{"init_std_qkv": 0.0691, "lr_mult_o": 1.5, "lr_head": 0.00447, "train_tokens": 91130000}
Each number is 128 + 32 x the weight over its row's rms, rounded and kept within 0 to 255. Layers, rows and columns count from 0. Numbers have three digits each. The size before them is the row's rms in percent of the matrix's.

# o: layer 3 attention output (transposed), 128x128, rms 0.295, rows 2-22,34-54,66-86,98-118, columns 0-127
# v: layer 3 attention value, 32x128, rms 0.127, rows 3-23, columns 0-127
o2 081:124148165127081090110140114119081205134086139135195112144118157135068151137124141163096161164198136153179105085195186104089125197138155024099122117111150147124138146147122154170166164169117122135132112163116155134114120122135109100142132118091087184098106147128117064133117168127093075119088108165160123102122077102139075098124154150113136151108157121112145091140029119123161086146150
o34 101:189100105166123147133145140102104118129119138125108138108120070150175083116149118086171100060061134190075192130153128105130154103106158136159100163145120130119163081184146116070141138100129129099100044099173153105154134118117131151054117180141128113106153120157106131120070132102107090115194116154098150094145161171135140102146097143152106131140144155108138194165155165146025175126161
o66 081:122176127072145126087170130189139091083146101116136178129115153091147153132128174179114166228094095125122098163109107111145126147180096200146163120160143096130102147081087090155103136130143092131130175081100196132100098089140150106164112106150105112147139165112115189161162099166159185115103124082127067176092115121069118088119102147071121115111128104173144088138143121113163151098078
o98 115:128088091141086152157088122150118112145160148119102091143163091149161113111131086121115149061151157115161118102130128137139078051068092077089082099124144116102180115104147136120158116111076181096127104103165075100122139164156144136142158172152146147168155102121155061126109108120119145145133151186118166126157158130212120176151178109185117135139111208064087133064132170105103139161182
v3 092:104136099145143148086121061186131182081133150123143178054130085135140099110166099133147144132140099121155125168075076123147110081143131124099101141128165115092100142155091149148123069058120085090195177157159116144129136099140154109137199144131144126163175145097077090135161104118173086134142140116184089159142126098125095109124140095216138091150124086170142135154118161090156058139076
o3 089:119123160135127176145086103156156142116128149089139139174148125101077154150114150130114073141100119168103149110131126164101067096132114191115056169143169167156080117136127136086058185112138140133073122126097131141126114090059131136131088118104143120070128133148065126154119085148114162154149144202164112137143046111150074112084178172072181144149132127145158202090147184123120134144164
o35 095:153131095207163094127118082142117117100118045183109105119137139187133095128116198136138139106125089121160202085105190161154171165155160095150155099100110114164113120088114145093183106167169123133137152122157110113077087181182117082129074107121104127116105117131179133121148143126108137152117127086098147168192102168135183134121092097160133054111141161080100076146115096111091164123104
o67 082:143168117085053154120195198066149128164137158118139140165153090113135127068127090146113127135174148171101060063163136126126149127134090093134104102188110124049124132155118186162178142111142096123125159163123112163155071098089130158157185141126136137154196121114153106144119116100181105066090107064054129130105162109126126151131105118136085131095108097148141141146152095152139115175152
o99 111:103077122165160100172126111132081150150107120134135119099088180170170099181130071127182175131129124079156135172077112155144084119147129157158176160070119124172136164158110124105102117124138102147132088087133151107134221147161121123102127079136175089163031150171110125086143166129150162126103176147144073094080156132131165176110147128112110145153114146054098101101091123129146120086079
v4 098:154146161132122111148124159122082125087153106095132120096161108164098138119109150026115120121101184168145074127120114129114172163102150123182122065125165102123149160123099114162118140130182097125106096111117136090136177091182189118145090195127152078111075134135118132108160052176101075139070177089090165155145149168118124106151104108165165076136138120142126164186163098124184142084169
o4 081:110121140118104145072118150143140149165071120177164159160147172159104141168117124215108123067110154151176171113115123116190136097122070147098181123120130106073174143085128172088098122053158121108152135132097156103096080130175151099117155083095103130169091105159186094130108174143103146147126106116106145153121088137062141133077136089157173114160137093120184109069179111144147164122083
o36 102:118106103153117122129155129125184142152127116113128114127104126167134098159097159140185117117145123099145117076064150074122150114102128125210078110140079128147119179136117168165174110125131106150132129184135165113142134095071148137163140169185145105099166146144101102176108060045077087090126083197145127166157165158147165069086138153135120075134130129104109158115100125113130026157171
o68 085:143084129081105111146083059112115097105155123127091158156122117082063162102146097169178159143176127159100131163155130109099075163127118140093117159127118153139098110120145065137114123162116184161097122087159067129089137184122107199098183091125149160164077107101157151107147207130153172134132187148104121106125067086154139137170160175057094153166112141145110099122127131164093170136104
o100 118:129125122188142145150126165103107133106100155142143098100150222120137157107152189049060099128093102176098135076108080179188109067126115109157135142108131117127114122131157129087088134136100100150157133144102172138175164108101123112114092135176146072143182154183088165154120034111155085169129047107154126122088185143150097123138116103153136141117129167104146135111115131162177090134128
v5 098:149166078069118133160150142149149117072088112132139115103095119099160155100149122130185109158143120083090105178180138075158112088161133128105157045134087163151086144151087144128157151111126103139086136115143154092160149124122149116113098110153230111054161123130173110131136133140154149126167113178142107116106092139121141111072119072067162148171171076168125099152186118178074121079160
o5 101:125110129135132126153151176138109105131133082039087125131097052111129089148104116120126126148092105145158153177143068139146102115102171115147117129082132097092174114137150182171085159153169200123055172187138174096131118104110122113081128184168104090133151165115169087158083072097147118134103104123106139086152107132137139130196131114140147129134130211179098128112149164164167141089073
o37 108:132107150093112118090114145156154126134126136187168128162095212139145152068160162128049162159182163120054152086101161148095122142097088115156107144112073149137140147115118075106157072153086123091160068065112091105164099185123128176173150104125110161135115110153103128115155109150061129121183118161155152109080144158106093170121128146193105126131125112075125092162113111132147139127197
o69 098:186122108167084147144116116103143162134158154090103077058166100119095109173132111130139136102106138089132141119179114192105199090125109174097161147148172125111084117123112187092161127077166113090160105150100115189085079169161087083100099162160109113141141139151193103117188140138163116119125119067063124120149153180173136159074127098144111143066150135145136124158098115089129115183097
o101 109:078128142107141155115089108135167148118094122188111168182133137163149119103107166094161093114157155154143130147037153012147096169139099098142095132114125208098163161118145077125140139147104149139156183122119150098136169085086112121182120172059105121091098099128121127145204100136101168134142155176156115155100106061099137098153090144091122112137095140126142129106181128092160116111167
v6 102:117085217102078086108170117153179129162097113143124129113160084198126166178149084102146136104117178145157194098156140136135109101123137091163128133119134110081108164127100137120143104109103184103119127115104072131113120102118182098159163105106187131114115123124128174075165152061100126119199131069163050158097170169129144099081156204110136150122144129091120138128145176157103160110129
o6 088:145169072089130089135122148082080122113186129162147132160122214149114146090160139160119096149111120132118128099103102106117095141102150103081125167129159141161109095124174250146167133143113155133138083142131114128112106127089106109230110129140123101105142136108140164080108195102183112100114160148195188141091137114110103091198116128135169100109119065121108069122120135155102095113138
o38 099:151153116210073162136102143129144080094094119156124112117139158124165094154048112088154130172132173148112144128121089133158151087187099166133165111124156112093108096137137114113101110120107092161114122109118179152164136101110122167131168225059118129114162144094157096116205154097114111200145097111090135084140098143120121082140125148093156131132112182120126121112065084109073185185157
o70 081:136143149112171138081092136097128143102107134155155116071144172103096129059113136176114132122118068114139104171161143108077156137094153139134141065154129090136164133125097087126137115140184120096124181216117094090118119135062118181098156063168112108122121170087122161137099079231064130069125153163157152175127127127139124185138121134095078161177137150160161172110113117119146110134117
o102 128:158100115110187153121142098192187118178135107070070148202070072109096146151141089094138111120126169181135156087092132169138150143128120137153109158114088156098101101098126146123124125138095119127129118045152167172148170116184149083093080122101172118090132082172106114139155129111182153164103119107099129076196090094129090117106139117182154168117169123121085139184133137148108169092109
v7 099:155142122114102118109100152121076110143166112114087155142067137176129138172123098107136153112114107068061091140117113160052062128155153137144179088119102155055123197139113108127146115158129155143143131128125149115136091168148096124165206132161106107169114106091072170113146203097166083167140154082122097181139099141088137127114093135088164118074099132170094082084184150115150171132142
o7 099:129153098134120184150094140109176113109140146067141069101147153110128139149134103138123071083102152118150142041173111040156182135152108149149118155140114128147134133137123176171110102091123145124176107086100195165175192140121090175155107157126141127178139106127074114053142111125077102126111177172170156085135155117144065191063125141118103103124153104062112167139137128129107126146132
o39 104:125104138180158103127148156112105119129078103119137172102090150172141149109145139150148162206121102154112132101133128114085090172132110109072135114132157121143109161164106085045082200116123135151097146134138153053096115124149115110096099122149129108098117169115200155145180169118171121155078098112079097125082100081129118111220122106093091150194158157190138110126098155186083147148131
o71 088:144107140105088133125128067152132124101091160170076181182209100073090130122070081193097120131121080129189163148107108116176134118161180065107075075166155078133113097148161143131130128150119130110132170135177104123104127140136143115134136149191133167131157064142149115163073140081107109154115122152146147147132101112117100088105118104145199159102139147089196102084164120164140162093114
o103 126:143154139090164091124176132112107117170146110113160067106057101168121124111126175053145175149112193195114165145136196182106100136081051182175174175107099126114159143096126154144111115118126133124130124106089160130120086116138104143105154085074127127131126118117119111091123090154159132126154128077112128149136154131118144137160144122166059104156073127156086146195071144055167147115165
v8 094:083118138152120142195162091168155066145157053174158177134100144075164151088151136098102164100126116166074115134130143138127147174156061164140150137133133146135133109141109085209130126160143141126142133164141108146138107180138177185144100074089139139116131133173106122122138130094132081108047125151084114109137097093154077032122089165149163099137107080132110115104120135146111080141194
o8 098:069086117106076150132102116097165148094113151117148163155107130140089031078122122184130167143189148152082089138140166158189127078082149131153141138141057111142115124113093137129134131141196157121121138133146125153112171165125137122161192104117067146158134099206104144142062113123150122142147141103061126114140160149161146193111094115087142115113078165100129115158112085088103129144201
o40 116:214185146119146080077159112224074154131137130108104096126117130124160179158078127098137085153139098090145143147081080163100075066171090134104113197081170175123133128148182125095162139122110100137121070114150104125164114114152201163114110096093202141106167143113115084166159092107147176064108104128162164135091115094104092126125132096123151152107130127154125122145120142131149126130128
o72 091:108101109134138155118127160114102135183096130157145109129132084159080135106104127091142114130109130104127053170127130129119115155084137153112125105165128066172093085049165196113150103122137137117142157150154192148106075089139053112146098194173074153101045117111112117116174154171125157172177118156169082122144117113081190152161148143125114105157130207117150145095130161175100137122090
o104 109:155136149111178134140140103116159079120154123087117097096137184130208111183169122153171102123129118101145129109104114098164124138155092122098125088144099132101172184180040148165089113106086111140122152115135092089135217139097190129101145065129144090180143146106159107100051130063113116099108118129167190125081161158156091086149116145152135138139140059167118125132112121155169109171126
v9 102:144039146175214118153137131156133098098072149052134137181154127081118177169114135152140147158135137156140122163140122104120155149164112161082162112073161132160129136123200122106113134074178086167129142115113110182116102132107148077113175109115126061128118134134101112104137097124143158184153110095078114167160113217141092091083140108074099110100132064120120120165104108102150135092129
o9 089:133200119158125038105162070149144134130086126179153118140119122089105145190094111133131155101137142180147187169185133173136085123156136107114213096098176117120131098165105146109112113102142142132119128121116183122139092147101096102088097145170125149103108160122155173123124126092096154055107142181143136115072050064108169073125129171093123159093091142150101119179139106136159104122165
o41 098:099116110114095187139087153180186154178119179174140126182129145121132117120129125090116180118148103123151069096083123139114118106101107142154123156146113163113151178048125132153144112100106165121111178123126166119155149083126184112152200155084125101102125075123121103148024097150190115199169123092076113084134170146134168144105164088133103112144143145103135118080077080097119131158114
o73 091:125109086131084121138171153110043105165187092094115155163104140122211114081101134183154109165108115134096121125116152113149162099149152096127080132099123109163093158150103123202207137140120064156094133123146074130094128113152091211141087117138143123126146112136155125123153139153069171098146103111146138179126126127127093186123072101170132127084098144093130107071217131158146152109117
o105 119:097138169122145097115085141132179125109120160187131139059133109150104142165209163110139072142135150106186131146157120111098129151142121137165106089144121168119116121123165134048096128124094184070181092134163171117179144162118145084123119112132148099135142162045105158101125119111182098125062140113124117148143151149142150092082149129101145098135176071157143155170076130060050082138150
v10 098:137117166143081119107103128077113171085152172142094145113077135127130097128121061110164139083092117154116102129162098075110113131145128172115156143133161123169136189083148140120202110115138131117143163126067099107132166150141095161108121147087088114190149137106204112124153111174109096121127113125132122081164153176181170100095163105053185147172079082076125138086142178164074166084137
o10 099:096132135139099109141111138162113170117089061038211165065122119134103105123144102176105128166143116079092121127129171152162097174153172113071114111129127115159112114099090056077060162178144136143141092118119147092162124121158154137073181083107092154144161123140143164154064079137123174077163138159132131133129099156136110143133127074124127181130139146163082138139150147199152156156132
o42 114:176133135142160187058144116132103127066148194220102130157093182135199111170171171091172120135099175105171111160140119108068144096117116112190139116122137100080106109157144099159203092067114063147144144124179109133089113103103121125131111095146097171085096153082067098118140170131110139090095123110179121137119161135139146099136126144157112104129124079129143140109104161131131123089166
o74 087:127111126146104041101125115096155107162138132064079136116166107102135131108111095130135186102187095142106126095108124116149155125164148156118115108137151164095168184201101134108162168158121164047108160168194080097153117150127112119132120124113131093108114134155192148106205142107178072149099132080138109151106149179093135166127083102084148103139151170098198080135149084086087128140148
o106 126:138125143106157183181150110136131083147136109169127072172100091133128169133109151111084103143109124144155111160168087167104117140094115087148120161161071076165100126109202147116089106148146131179121153117064175190093154136163154091145080147111167129137144115126098171141066095148086117167143143153062147122159130057147116106147148203185130144104121079122116171113082140091124066122075
v11 102:126179135147125122112131126150105165131187069130139140152166164100115138119164169127081139119074143128096158133076144133129140157117114116152106115148138123142106162157150110065147078099070107150125175177101109117174125133074095134207123158169131153137091147057169171135124107104075114130172060131087152139103054084122133141165177112113138124142141053131208107132177121118103093092201
o11 076:146138108108109126151140179126130123127147108099107167122101119098144101162124182159090125115141128106112156112159071111139118176062108093109131062178054144189118087149123098172109089136090156174090134149161119109143158129065091112081156126154122096120065131170169114107089153096197156146098174147136070148138186118175183127166100114169097103090113125104129194152116137194165167106095
o43 104:113092146112169132111125124170136124138090146097145064159147112115093158105127065083130139159101132155101197167131102136174108169129144189115124159121153106109190152160117166068082117109172048118123060083112140091145058139167177145143113129151162144125165097138148123069154166148070111174160097093115181181098123155155127176066095095112133109187131101116106140109095144100142146165117
o75 091:154134153134095115110168129099135072090139180104147144076124142151141175147111108165167112113167145183160120076087186116092185116163119109186197137127123172120073101099149132118139174150100152128172127165121096122098173168136092156123088075129113140110130167094037089175145098120162159043151194140114115048144162085135105102123150133090162107117101147143097094115119097134123100127144
o107 104:158124128131160114115064165127100122140110130121048142147124105124124128123167120119097144113094165096100107185161051119131091134109120077136050140118055087114117169146096079092098124107112078126115162146138174146162130104195171130119129142132155148193114109109118163039149138105151097163085080170169103128140136171135103154134124144162137162139217121125164109126197174115183142113154
v12 106:072171136108162103153111179092125120107156156060166132148109140114106134089141132058126116146202098132120126150128146096163123088155101108134124128115126075090125130112105127121015098130111125121171110103093139166153130152115101107131148104087102162160062110098085163203113098116145120140085122129128102178140104178108149124124192141112172143190202102160164182088133067185125150113121
o12 087:165125134120106160073196101115146122146144087098139104119222113138122085103142162088144154160116171113134157129130119080128101144115112218145208111112139109152156103177135168152113139099162085101053107078135086158131111126090165159094130112076092143078120080165176147153091127136120121075169092140109125133117164168116092072140119146146152134198158100103131147152149128073131067165148
o44 112:132109060165146106138134067121138112170105141171071115087103164133109084115097111145109140111176099162071075163163194091198123149138137116066127181176113085101124107112106118052133106146142136152116171094162093101065163145129164108140097206193159151143145123166149136150185151177176079134107104155137095115125089075134125121148134122080145165146096136164115118120095136136146162104117
o76 094:104127153141139168122102169122103188159126080072167134135129098122175150130138148135186091107097145079182106087125072171051149091130155102107110065072112198170134173104193146140184115136142120171156136174146179104129112079096153111148145110141137058128122149121071080096078115094113173133157164106125177159083159134116122147095149135149108076126114107197150122100149121109126132140096
o108 104:088145118096112076124123124137168053091168170184135088166101167128131146143165112136074134128177112207134169166119125097180120098104102076153116187163151096067124134079074106126091161106066133115172129146085099137169162140150093154085112142133124152135120127160179187153151125128145127143116057152113101086148101131157134132145138132204082133071160139060086110134151105121136112158150
v13 096:069089087122120034132169136126138150086185072136117095078131159123185118057116206139098182154111112134096130134090075135110123118102138187119120145096165140082085123110077136105141159145187155077161118182128165159166138134078133127139098092146132116169130143163141154128128125176071144184147111104146140133100189181138173117136149130147084143169138131113086148134152153122071150109089
o13 086:164136107090108144091155137134176142059147082156106160117111099110094135144169129109146079135140171111106130128152141127162111171074162118139145140070081134165167139148112057116161151062080105126127101140168162152130143167139128195168129118057111127050114104145189116157092101134110122168095126122076146154121127135102203133095089115188116096163155087160154188082169091121118139181105
o45 106:101135147188199082154134106148095155168110136117118158155098109121141104097144091116098124145098070163203122171164159089136095138135199145118121100181169108095083118129180133119159106108181167151115122158134108076083109076129066060090118171203144140150142128124135156157151099119146078113185131117144110126109125125086137129096198138072159147166122081129128129112088118159127071072141
o77 092:117142131062109190130120162104110101132115146119170094090138145201084099160159150152174154118166154084127183102109081183116155134140062099089136092112146101114088113104084102133141135166050148108149151127108092167192119156132174143110121107115096147127135161152146177085119147145143144099066152142147091186124131097135099103142129090183108078085147213119175106146178096101112178118094
o109 113:131080113171158091139108056144145159159130134084102128200152089079168163150094159157100096066119117139104111098102173067124136097126100175178106167143137183183143191129151160055102118115233094125095134116108149100087148105113133129113105140123183117142116082126105067161139112080125157135156135155125162113163115163140145171105122148095133169096079078133092123152108176123126121145161
v14 098:152157080115134085112069103130108106080149117173130109136132191072086182149147179116153166124105140154141139089170118166143135113137216135135067137128127136165085133134086111116097138104149108075100092116092102131111178179124112139135144140141137128143088149156137175100127173109142110107126140099210101175216088099190095095143143062124082139118153167101132097103111080150057098140137
o14 079:122115170152112081120166142144099153156104153147136105167151180094041128174119139123125118208083135175061102160131170097122109172155131180062143099135139118140090108133110137084131074114130114181114120095138146072109137093113099190112050147151101154107144130157117213222128148132147157166162142096145077106128112091099089130110120103159156114118176121131143117164074110124111131141099
o46 100:090148123095154172074159095090136067126178104137166140087109105127167110119132151136120146089179071099126146110136087087122188155116118140180099116076089180137125174140105130138160137144111090181092071141150163206160128163080137134104183117072142170055157118157138123084096150136134090091164136163144133182183123162148170100114157153129118076114116087100090065139162116132131098135164
o78 084:176157127116083068091073183138107165151108190193079144140108170159158158064142155087111134118096198054153167124114136177129132130144122121100162125137127150124179062162137118138093087170144154082137098171168090125100129140168117083083101075178125096135069153112100100146162110159157107139121138137112127125104123106141104165070108075144133159140114101162109179092106159124158155083162
o110 108:092108084167173170131145111129115106114141113081110128123105083120170166174127046117166110133156122225132084117145116062126081114134129120195137131146142070140133174129148172105137190062110112136074170121134126116122134131071135140150156151081172115154135145132155155048090143078096181122101104132092099118149165143139167090171129214100108125171130166124103140113147097119161097144104
v15 103:172092151093146104119140143141159131163159147045082068163157106133153151106123102169166114104073138108088103145134145133158129130127126152106054105162111114134114188119136089183130165132165088101145155114130170146130110180055140145117145165060093195101134138127111130112181160146146080087077125114093116170099091123146132088143189131156044162102103141107156172154159101138147179093090
o15 085:111138135127148121108133163160108149148156105140131183147091133046165095096098137096117116195141111166155107130108116075134096073098098131109142160113114098168099146104135107139161128133100144145140152126119017164152188106083213138108136071096185143136137074170110144146098115130174127180145145206109160097080174102153146138100148155142146128118062176115100100125099098155072130153159
o47 090:102130076083249129079125127117099097124117176173147123128105183121096104123131147158079165076156104113142119103134170106122140136090161161116142074124179166134219134096146125110122120083134159103154130140136122055135164118175165151133158124108086085146141157151114132170137115059124163118110121051116151171134103138181108103197068113101139095138140165121129140116118134155152119059113
o79 089:129109153105096191176159083128139190126095102102084119124150127167076111187086098151170136171157090138068102169149110156101124112141129131145104173178096059112075072151086175131135105143084134185119136117139114198125076117146111070141162169156134132125106159083125135097098140146097132133143040105156088090119134147128135111136196070125147162136129088170149157137170145115126097170161
o111 118:086177153129156101070125140134069066122156165102147161121073172119158142095176070121065098104104172086181113099142102078169150120158167128106161089139160115071131137120193103100071112125163086100151080123117205117142178118130123159108122151108120140094176099111151124122168128183133148109112230119101131141165161102126139123133107153157133114147179138101114119175060138139130118101111
v16 105:086142134124153103125077126177142161106107117083128133114133161130146099126155111098160126153093048170131195122142152138115117166101147159144177122100056147104123132038169130166146151113093137164104135094179088074136136193159173147127085135136089092081069126089129138184118164076098116139152191157114105187087142096142087139087146129140127139161140168097175135152095146157120146085063
o16 080:150153047130198145146112101132135053151147073121080095114148170108116144166081143124144144093138126076149159083095123224097226116124078113144128123130127122123101133142163163160120130117114130173134150199123133158115111112108160121095100134155194167141122175131091112063138154115134144118082117099158161144196143163150084084147114127045147114131102133119129104117152097110088161092134
o48 102:124099158153110087132156180067113117101103129166094169137110181168139130121124138148081118117168111202087142154162104116103106140186209126213155136121112133078110128148091063125080145127180097141084155103185106041113155148101139126164123117070084098122069143133107144124102146138149127116122156190122112116099085144125103126179140149134119186114117086102101182113149136138174101172095
o80 092:136136141086099172141110135167100106153179157076168109115105143086163133164123158126149133137093177060123131154135112087158098125111130127067132122108142084149146166121137080123127120135099116125177102126069210219146088066124107107164122146171141141097195086139132114131189071146151168129159094102106117116140148138080131163053186124180156087148132120083146071125109160102103145165100
o112 115:115117138156134169128100142137129151083094142182138145170185114156093099084168071126083089153129109196136165043086156189109138107145137116160085138181106152141087115140141153121084149129143132110116106099163067084135114141114113133119112115064157100162089147103130170128019151110109064153107163130099166114158152107176134136139088148096126168081158200163104162147149133170153127109114
v17 100:129143175159132118098088137113142141084185116110182143184134153139111192130133095131157098147103125091204053112083175086093133123115101114133113106076163182111109064137097097105174161159107151127150159153142110161111079142073133109146167171126150124138106154143069121148088100132115144088140148179157163171122102191072097154126069115149129130201095099060139136162139117113106158174120
o17 085:128159171030159112156160087148138127076088149184086122165169146136084132174119128132126130086183170170135140105146130083154151103107090104147141141118068181114096130150114081151094108087129144168134076151186152141141129212140076142077123145098145118134146118160120146136095119054128163107095121161111081061202114113170110087099099130134166143106144112170124162099149169084145130115140
o49 100:135103168173115109093076127152136122146138065141145210134127089085109189054136152089174101132116106132120137100152156125069097158147146154072159128090108091159161116155167131111144180119108121107108142117072207123126116054140172163084070111132167136147122102103114170157134101110119126135128017127131138178124140130108152104153113130117155158134158117143184115153144144153089202113088
o81 089:165159074143184159076159161082126131164092174138145100111120116111190134129218166128078130121105156100105080134113087143167107107150163127200113093149179110123106137121129158141091145133133112110187101143142077096171085165093169119158182122119078152112159123142117051127109129146127134124134214099126117137135112074116106102123167148107060132197106118119095147130088060102137161125118
o113 122:055101150099101142152113123144116048112185116133116129114127162128079134110127089096177135147105061130163137189139111115100143146119124131118112121122139151121123159132108127119161087172106149120106161145120112204114175089137108134128101144136149107122097176073157155102134142135143101124156075107128170128107185171134209161073082103197155066032109178145091113154141158180163077125159
v18 099:095142156194157114136077106101087157167159051100138130101101105116172177127101154131126140133114136183143166126138105124179098172191193148148120140134112068065112152125090135138126101120128162076149111162104137051166112063118152075110172086143125146152142168102171144100056137155165128099128103143133182116186109118116110103085100151107117127117135152157087146100125072148180133073088
o18 094:134080189145107142134132138121131103109138106080114135170173113144113147097131131102119152124142121090166137191169101120160081113134181185122146117108180108190107118180053120162117149081189128120093034154102072124162129158155120188134114066153056140105156161159104141201087120129117130108200131072156135087100129126085139077159147126125154139121135150128109084168135099085126122127106
o50 106:099185101147167141114130117132167146136067132165051093088108107124150120102098115127097157107154139107060103136086131096068140128117116083169132116132112140128160145096182095098109104200092105183106147155190149179157107159122189099168102184080170166146149085164100115124176224134136156103107108160124153136155096195133134129122063142154136096126069096131100143102109109124129124128155
o82 092:137104114118123118124144123162070101097160084158164160143139146164132141189166118139172096150157143087209080160141108137074104156121123140077056118096147176079089148117146174132128137097089126121141130112104105085083204140070103151086146115170140139143036140105201057095115076100125124158171113154106129163085130098138119160169161105130094144115183156147149125105178123140151136122128
o114 113:169114139083138153092124129148110174174132210124157091082086115109107087122086137140142121121095094098044139097094175123213192110144132121156147163157109101119193083137131068102163130128160137127110121117146176148121096091167148075138162131096156141140169121120084186167115160128119120103095133118178102127175165127149096135094094154069146115108062087116180121142066178147124136155117
v19 102:121126096197141078103140146184055129169165125091129152101172151177167142177138118094134102149123099115164101051126117107165142051118131109141122156099121145135090132129090067154113141153131179109173166103119133087151141105121086161105039197138154115072099063132138155131127147118125146167150122114063180123136151120150153133080153092134111127089136095167173081151087105143080161136149
o19 095:135123156118187120181090096171117105129132089111167127070113160115116102097138178189193096132135082195102134085111089094115054143171120124095083140131142116183157149112135082113144084195122097152125079113103081174163171180166104135086149091145166158109124162134144156104161085092156165087153090117127116140115091115166061119136108122124202108103167114151127113120140113124101148159186
o51 101:118121081100077152093168166054161124083126136103133144181160137115143141110125132150102169124081170160084100202132110087163108074117169153099111150104077102115125148165139106143118145139172178135153154143163155122094113155132146160158104134076097125146154118158127088137104158150188106135151168164110112171100131139077142115101198064188129062198113108114072148106100114136075101068146
o83 089:185157178178137136123138092113113106149144164164127114154100113132196158173177116115061128126120075025158111129129140117108190124092095137157195139156101129126120118080082165141174078086097123127154119121087114071160167159115149092108100097163120175044117158121070138145062154098152124131118170113115166090128143156132121107130096178113116178144112150098150121134152118128161143148063
o115 114:098122095100098105123128120152163178164087153083100178156132197142083093072062104127223114149150156189170138081104126103177123146172149144177110109108156081118083147148120129136072166121110121135111179165139171182127073059114138093149115101117131075189133095150136110131113111157077090144129092106105128132152125085132165140145142146089122121151134123127107164129078131147098122152212
v20 097:144155102175063167099187101102177113171108120118084123114078144108139131094146127128125169179136058133135137148144123076142112139174140093122102124089083116147112171075148105086152150110129105103087088141079121140149109164131155157177143171103131099179106102140181159178189065084140159109114099090156124176105131140106082161105120155198167219117123101097142173124135092103111124109082
o20 089:140085135133103101138090177142100084126186188128127155100112208097146160151136149102136122162127119192083125129095119118040139133134110155098155077147085111146142120165126175099135106140170118167128092119097112099190085082097146148113120074099101126113176133131146210134100148177168117083155144124174146151123113104199118120110160093105141082078162090122101111140105110182132139195070
o52 096:095171105146159156149153116117181134129095105125106109193080159149123075114097079171093158129117173097161132076120124128172126155120172093146102171106129155182128130113127150176049179119108151138106134100125067168130116063162090126130154135140177081134088134139119081079134124138217070113125079125133145132157174101095156101144200091098166167182119096153121091158128100157111122092101
o84 094:158160141083098130107136111085154133149071137153135126117193063108172160114102094151138117106086095160092080129116161124132118096178122144096136099118121140119087149135119196167164134089100082103132114069171240127140133203161114125153128135157136175181155111121111128116092148129042161175112146136099086101147093171115131141119045146157127099158113185124089113125144129125139103113189
o116 124:132102133167122131119133123158072154069164108137142139111129124142076135154143152088115123143194195081148178126168120144195149146067151186168091108127129155096134094101123040076129107188173115134141077164125047114059133109101152129129123121078048150079126109143132113160153126087183135124137124130145158168125123131148153102147144171143108141076102121145134106116163166065178147116096
v21 091:151112049114125105067164155133085108141167091186090141173169072111123093166077074071186129107116148121127125171116153076142113067133156155140115138092097095110098127130168156136078165151121165177126128138135135151143107138176166130170135092097123130132139111102183157121078075112066158163096149126121120159179076101209124195139137168134087165105101105101097113159129147163106137123101
o21 103:148126164120165166123117066159153146120102122072087094122124164177139087176103119173100127120135135175179124132171134089075126179106112096184120111154168126050100170087139108104120126123099101203124141111137159117119148146143169066095154194100152125097111110102128105133123154102129167162103134070107126143125149160144101185174100114063135166077134057126203158093139128095102105136182
o53 086:106124098110078112125191163123122095100097132136140151109118101098101201081128213155106128113126117055110089140089068098190204101074149144110131120160082109122152166170130142145124145124138099130130164174104112166145171159190151148150123100094081198110099139134108144124154084144132143163169189194154126130108103149118101048128149140125144114162153120102095130093086085109127114177099
o85 091:091146104139107151114059134121162128158190144144131132201117161139169144131151149116147089131115067104137173084098094134134110110120115108092150147078082163130177078129107059179117089144177111126152077116134106157126085061075076157129177152180172116143153100165129172112114122174083123075146140085134136094143208130107109161106092133167126106169091137129120195167119153162089150106116
o117 108:202096135162162133126174154112069141087106167086101135096129081164101119086159138135100156122111186183127146173127165103097106151119142155133058163171153065121145132151124139098168153146091145089150098181144102149120140131146128098136038089105115144117128196165125063147131121125180043136131131189135161126133061104143142141111172130140097159095117128149099042151137119107124110106133
v22 100:147169102079086145167119122174154171117149091216115165137165140187119156120098110136140162136116160114105140140101114153121138154156154149092167138087143148152129139144109134151067137165132074210104142125162139096175140098079050096114134048119116118145132104126091147123143093163104115146139143164081125165132155161140056086111223122111104159154103121151139164174128161123102052140088
o22 095:125080153113088079111149138098119143123077131154118140160066131102121149153121125082135213186125149198147116207113100129123127150135087132170119099133143098100046124145179174122145112107114121147129176117120173113073142128154131134093147139150128180151184172121140130201116102081150101129100145152196121140067115127152104114139142132113103144102113130082127134125000120178119101117118
o54 104:191191096113202098112150080123135131162113121096102161135095069146135131103137145151131061136134126110135149083131125109190089138080121150145181159178087119165182114103097115096087117127144121137134148135141117145177140140165110130117123148121151079116064081128123119000127090157103137105105115146099135118132119103174136171131105146097203091118131096174131115138172151146131152185161
o86 094:078112162124106183131064188101124124135137125072187098075159181081153142140137114108148101136157182053095077143198076164130134135119172135077117087127102182138108160108113127140166152072108121108139090097135147132141129078129129115157163136108163116111120176179161108179120124151120129085099094113138046120139151122082101185123141137153118168150154151174162167095081141083113178105120
o118 122:158110071118130086169147125134135127128105139186145152129104092124084122103138104114092148087043084144156117094100142162112127089186148137137137129066155137126139106141110111153118094157151146111145153144119128116096140192148105147142147069139076148161123117036103093084176142104105167172152126119111211169124086097135181108117134130131159075131179119081082125148213119200179132133171
v23 106:077150106127114157100117175144115175168130105102148099082141135130098143163177142143159130138195191116101132170038103138087122144103189147209120114144113141118085108192138062147093126153115152170119164144087121139039091111153143191105116110099166097159146083191129105175120114150091151125148103127194141106104129130168089091133140110110080122138096085149128174107127100127140113121081